Part of a small language model's weights: 13 layers.
Each number is 128 + 24 x the weight over its row's rms, rounded and kept within 0 to 255. Layers, rows and columns count from 0. The size above them is the row's rms in percent of the matrix's.

# layer 5 MLP down (transposed), 512x128, rms 0.206, rows 236-241, columns 0-127
size [ 96 109  93  87 112 104]
[[ 96  65 143  72 149 145 141 109 126 118 123 133 172 133 158 123  88 137 105  93 129 124 137 105 143 173 144 150 151 118 119 128 116 131 119 124 151 115 133 104 131 133 114  98 151 123 125 120 142 100  90 136 159 163 138 121 130 133 116 132 130 141 107 128 161 112 103 148 125 114 130 135 110  81 139 128 152  95 179  79  85 114 128 136 143 128 134 137 118 171 103 102 139 119 156 125 118  65 155  83 133 145 128 122 153 115  85 161 132 121 156 125 125 124 100 106 109 166  48 161 106 109 147 120 161 101 128 147]
 [150 149 143  51 126 153 143 145 131 121  91 134 130 151 123 143 153 148 117 146 139  94 178 135 169 112 106  99 105 196 164 153 154 117 158 108 147 136 149 134 135 127 117 135 142 174 122 130 141 119  94 154 133 124 134 175 135 181 104 120 135 161 128 146 126 142 122 113 117 120 131 196 155  99 182 142  94 121 115  89 155 137 103 137 143 135 159 113 131 122 104 108 110 152 142 112 139 132 139 126 162 137 133 106 115 117 146 109 155 170  69 134 135 111 131 140 109 133 161 135 115 142 126 146 114 157 169 130]
 [ 99 126 111 126 151 119  93 154 120 132 148 114  96 111 136 137 124 189 142 100 167 134 165 139 159 142 145 112 150 113 185 162 105 143 143 103 112 144 130 132 129 139 128 145 146 121 131 164 118 127 122 137 159 123 111  82 149 123 165 182 116 147  75 115 121 129 101 155 136 124 121 230  98 100  99 122 113 143 143 134 160 149 125  84 143 119 122 148 133 122 114 163 121 146 162 117 157 148 120 130 129  90 157 126 119 146 134  97 130 124 153 116 100  84 102 113 164  98 124 111 130 134 138 112 156 139  91 122]
 [167 153 154 140 120 107 130 138 116 107 173 108 133 136 102 134 152 136  92 116 107 160  94 161  99 121 100 143 111 123  86 140  95 141 130 139 136 129 139 104 139  99 138 136 128 182 122 143 131 108 141  90 100 121 121 119  87 141  95 128 106 114 118 158 149 155 152 116 153 172 148 137 110 140 141  92 180 127 158 165 113 142 142 153 110 138 106 112 111 100 135 159 130 104 151 156 122 124 104 125 167 136 173 112 166 133 207 113 121 108 132 156 117 142  92 116 135 142  65 123 112 101 142 172 125 108  99 131]
 [145  97 112 112 137  96 136 126 174 152 152 188 142 129 123 102  96 111 132  63 117 144 111  99 109 121 138 122 109 162 124 102 148 152 120 130 161 116 145 114 153 131 134 161 124  92 141 118 106 138 102 146  98 171 146 112 108 112 106 141 133 126 127 120 148 185 120 122 174 174 154 143 133 167  65 180 135  95 166 135 140 114 107 120  93 174 149 127 114 158 137 107 143 118 147 130 127 112 145 128 125 135 129 130 120 132  86 145 121 102 165 116 118 104 108 154  89 128 110  84 144 117 128 101 126  85 150 140]
 [158 146 121 142 129 122 115 133 132  81 112 132  89 115  90  88 125 145 172 148 120 153 121 154  93 145  94 151 114 159 130 123 102 141 121 141 107 116 138  84 151 104 140 123 156 124 149  80 153 132 111 106 141 149 119 164 106 118 139 123 132 152  74 144 124 167 149 113 183 148 121  89 128 104 140 110 122 134 155 123 157 106 127 100 113 149 174  94 171  96 100 118 144 129 140 149 137 121 122 106  85 142 113 132 103 102 145 134  89  87  89 114 101 145 123 108 103  80 131  96 121 140 127 140 127 142 187 160]]
# layer 5 MLP up, 512x128, rms 0.202, rows 237-241, columns 0-127
size [ 95  91 118 100  95]
[[141 132  98 105 150 115 145 138 118 131 112 125  96 154 120 166 183 104 154 145 147 122 160 129 176 134  93 139 127 101 107 123 103 137 154 118 156 112 144 113 150 149  90 115  99 155  90 133 121 154 106 163 137  98 145 131 111 114 121 152 105 185  96 170 104  91 111 129 119 101 127 156  97 117 128 132 141 153 123 116 120 137 112 169 123 112 176 128 124  58 156 129 149 119 177 123 109 135 125 155 151 146 126 111  95 137 103 146 129 153 161  82 128 102 162 111 157 109 142  80 124 139 162  89 119 135 122 152]
 [170 129 111 125  89 148 157 103 108 134 127 132 168 148 136 108 114  93 113 183 110 152  80 100 111 117 108 150  95 153  73 103 143 135 157 145 137 130 141 128 129 111 121 104 125 147 147  97 135 130 145 121  97  94  93 170 107 126 103 113 125  92 162 144 121 147 158 115 128 138 125  64 161 163 179 130 131 110 115 120  96 107 171 171 126 114 100 118 114 139 149 110 148 108 123 102 119 103 150 139 116 169 122  90 136 110 135 169 154 133 111 128 176 145 137 162 134 158 130 166 115 113 149 143 116 109 127 153]
 [ 72 131 119 105 117 132 137 134 119 152  98 131 119 122 158 113  88 153 140 134 122 104 124 129 169 144 176  91 131 119 171 124 153 143 141 126 133 119 148 183 107 153 109 149 132  74 156 147 148 150 126 139 151 147 135 146 158 122 175 104 109 131 152 111 126 125 144 149 125  88 121 126 170  84 128 122  74 120 139 123 131 102 139 109 143 141 147 119 111 154  85  88 166 149 113 131 106 134 130 148 117 146  89 157 105 137  64 178 151 126 124  94 121 133 163 150  97 131 130 100 122 188 118 108 135 122 119 137]
 [126 127 109 142  86  87 126 119 110 129 129 136 128 123 152 114  94 123 160 117 137  95 138 146 152 139 125 101 150 119 118 108 144 144 109 102 118 149  98 117 162 108 132  85 150 132 103 144 185 127 107 137 115 119 139 154 178 113 147 109 144 139  81 118 133 150  71 153  98  85 142 137 136 162 152 111 103 141 141 134 124 116 154 124  97 131  93 154  89 126 104 147 153 172 108 115 146 104 148 121 117 156 121 129 141 130 135  95 144 174 120 182 149  81  82 105 150  65 119 169 145 125 135 125 138 135  94  90]
 [ 86 164 141  96 121 114 138 110 142  94 193 124 161 125 127 127 104 124 151 125  95 113  98 128 103 132 141 121 175 120 109 144 106 142 135  97 101 141 145 133 145 179 170  82 124 140 116  90 148  86 142 117 145 135 103 145 138 139 144  86 122 149  93 140 121 143 149 125 122 107 109 131 176 122 128 139 140 155 124 192 145 141 149 137 128 106 146 117 116 180 151 125 117 157  85 113 143 145 152 136 113 144 116  91 149 127 116 183 100  91 126  83 123 156 117 125 119 114 172 140 118  87 119 114  91 118 152 114]]